config = dict(
    num_hidden_layers=14,
    hidden_size=256,
    num_attention_heads=4,
    num_key_value_heads=4,
    head_dim=64,
    intermediate_size=1024,
    vocab_size=32000,
    hidden_act='tanh_gelu',
    norm='layernorm',
    norm_place='pre',
    norm_eps=1e-06,
    positions='learned',
    qk_norm=True,
    attn_scale=0.167,
    bias='all',
    tie_word_embeddings=True,
    parallel_block=False,
    init='normal',
    init_std_qkv=0.0312,
    init_std_o=0.0059,
    init_std_up=0.0312,
    init_std_down=0.0059,
    optimizer='muon_variant',
    learning_rate=0.0214,
    lr_mult_qkv=0.5,
    lr_head=0.0137,
    max_grad_norm=2.0,
    warmup_steps=88,
    schedule='wsd',
    decay_fraction=0.728,
    decay_shape='square',
    final_lr_fraction=0.0,
    batch_tokens=131072,
    max_seq_len=256,
    doc_mask=True,
    train_tokens=880400000,
    max_steps=6717,
    dataset='wikipedia_en',
)
Each number is 128 + 32 x the weight over its row's rms, rounded and kept within 0 to 255. Layers, rows and columns count from 0. Numbers have three digits each. The size before them is the row's rms in percent of the matrix's.

# layer 8 MLP up, 1024x256, rms 0.328, rows 305-326, columns 192-255
096:120126157106120153109071127136104142122157127114099179079136129197086184151143168102141115105134115168151166075161162110154086077137134113144138073143122150171077123166109143128126148054130080
104:135117118184148136152201100097136112107199072121127116144118076139137114073111161128187161136082092109089152121111125097106070154156133136135080187094160072118139143187129182087052140176147062
099:104133142150113109107129159080106130166086118143134123087156131136041129140130093119135119148071162140201099087124166192112137087129110137142132117176143156141105152146120168127156102112146082
095:122117126120186168150090182119165066146121095073083061134135177149133097104144084141142170161129129179158107142118121118148169112110135172178176126127154116118124111139147120123187159090062089
102:170145149115092116124118136145121120142085148196073145128082139104162119121113098139187164098129126131155124209141106189097114156172110171105086125110025117152121121163130115162102120058097134
098:122118154185193133124144055135141092158133106118110099174075187127136149143069100127101126175130142117103087094110162184077067154120139079139106116128103225068166134138175082153179149131130179
099:101051125186093131109160179089110113170169081098155060156096165112145166151109142157102143088140146162118144123090119135090137134176134135099131110089109106107113074159135114072112139162119139
097:184134158157093142156071103148071167114075107103135170164130085159112110100133103088106120113084119079226157085092137114094133124085135080070104166115062092113162129105170084070128169127129143
094:189098063167106113122158140172100074101059128109200094128170102194106070180163091125098109095143094164153152113118154126138116146152124206091095134167097164118072128085188131146006086117154142
102:157111145100123127135101098116120106081070096164089102158147114146111124114111088103151109170174105098091162072162114149082161081135115136128141193194142142226122174158110117112137149103146123
105:150122145129097120154120114117120101117068130048158094082109139126112064174051135152078144125143135163126113136140140146077147143176152118087125082119109139123125187124127132127121123167164072
108:151156083155161129147151090090079129145120173142097140182177120167082127158160144167154097125140161156092124146134134105152070120092161162125145130126069141110144199124119128143124131154145092
096:152128114141100145121103122153149137135112165121126128142138125151064130109143138111074128100175170172186139129146169104107077147115112135113129106147111166117124122102144107110128127128166187
092:134204079068091134155093160176214124142106114127134099144090142173117110065166056116064166144074150149101130151160104113100144178157101132166104157129145082084078126117150099104072110124186165
091:108138110157117183149091198114110150171145166095087136144087091163150063169139122149169139115111128087100142112185204108151110137130164112168141130124069132160135106121197122146115119135102090
100:103123142091159101128124137116193069102083120128095130142102089102180086160105143118138108104151085100129071095194137125152127134127121133137129092107129136168072131139119079176112196171152156
101:143096091095146118128067140073123141104058119127166123129119164131139117097134124122131167118081142108143110142122165127146102114144108073096132151073208149119152158128138102114133135154114180
107:087114115085101140129116131076136104154097104116133126145100163124112160134138098146108144110067122206129133120119124153120192158134075138097134142091129135181118153127116172124104132127173166
088:124186076114127118094140088123154153129150150131181149131213126149138125142148082136156157098096090119107134073047130113103168104138145108082088141072153100137085104070222143071125077089171125
098:096117058178083135086152118155134174111162140092135114109170059117107122140065136155097149052145121177162136154130124033160145137113132150097213139112108176094156109096156170103092120151150153
100:106126124119136151093141140097156125114052166093121144169110178193083115156130103184105089111150101112093146098075092094103106094099140187117136130165155179209115183088126085160136120189172125
099:145108087124179149192102142159108157160147160113124121180096105114121076137098124214128079163136159150137096143098139093139083170150122131099137131119204121099083090160159076120068129168084182
# layer 8 MLP down (transposed), 1024x256, rms 0.0847, rows 305-325, columns 192-255
090:126104111163174119169140105123140115082158112176047093164201131142100132125140089104134103156153135137139102191108102069142097186083136086115124100121184143164110138128142182106139158186166151
106:130055134170133137123057082153117174100112131176121092085062153159048102155097095134071128102202141133098199188096134135114142205074125182128144118150070165098164146137161068154181105123130112
096:136125107130119090150115049074104131113136151200185105121113166119110155054146123098182129105145084125105131129072098171103092183149123081183134171115159122138120109082138110168185132163126153
091:125115034145131091108142217108168088166143066141165102116097149157084112131135137133135144128077152179123182107119146093101142150150126155135114147139121115087102075132126126156176147107151128
092:151139104163153116171126110127148153136171093091152149050126055138135105104180144095126108135158150122108122124157190082134168074099182097168089096050051090144084170100141154150156078137140102
095:128148103129102086120134135145165134115159140152101145116175159139169120145143112101180155112151126086121048079150092137123177162115126066144090101160149083189117131165138190147144095140131171
093:119160133145147121150101207109152092223138153103105128125103133127117131128183125126172136201090144151103092105143075122071154129096136145095135117092090126179150121082117091107113073176106200
099:115083104127107172101095167139127126161145108145122139128075114148134087155097114128140159121128121141184069168162097101137106103129131129160192119126184067172162057107104122167173149139141121
093:106129189192105112099118171119136151119131172195106058129114200083141140105142131147177169144141122115155062093142157194162086114064148128120175125129152121201171070130145144127184119099158127
105:168154092211115178180109165069081087177113122104141110112106120120126129115088121197126157095116147157142130131128077164153132100175126188136142111168149155146128121118167102120102196125124112
114:149157124156162106138142100109155108122123106154127107139165114168145068128080152141150191169200173160137127110126115076156177096129176081061081148158195138168172102130152163138130070107089087
112:116131138143129157118120109176165144131151127155096170133130110093119107050101106088098121176103098168117179095143115104122094095110172085183155098167249050093193164084131130137102126108162114
090:138098177119104156123174118086181129150092119127136117171113092167138099151114091147148114154125121082111133110149143123160123068132110098053179159102132111101103184059145139112051100146186102
083:067120134092096142105095156119110148201099180106107199142158174084168174166098118155136171137111090098169150141155122129119085117136119105102182127104145144167121148071096141122148107157083068
091:091117094084192130116136141111185091136108125095122166121136190115101132086113154180085160186168150172117130204108111206098173067147148151151188139112199112183200161182110103121094101157143129
102:150156133153125115117149149124076093165148135107095104127151130082177078141113108135113173151205134094112143111146173078154121161118113139118193146173154158128128100069103134163144095117141130
108:106161133109144110098116093168170160078115118101167142117155152086090099158090112095103132057165103189113128072196061099105153130080086124115154147082098133182140134131144109102106117132151097
116:138143122137105144161119117102179139100125090118105115098064118117144133155144091137122104066149082129137117094143129117123073144147104141149144096092123144118124114176123146124138191118139059
097:126119153106115156193152169183129089160159128100090087136075145116109161151132167065165089089135191144134132210142131164140125172094126109126136131196129183129154150152063146137146210157100091
091:110143159125147120128137127122143096127157118138131105183122103152110151139127087065136098145088118137118132046168151118078062139186082079145061139066132148114101158121132099145117134099095103
108:083077094163159114058131131122134170171125097168129108117049188146080149158097131150111142169138106101129152110129132094160140182127091108148125129114142144081069105077091147157163092127093140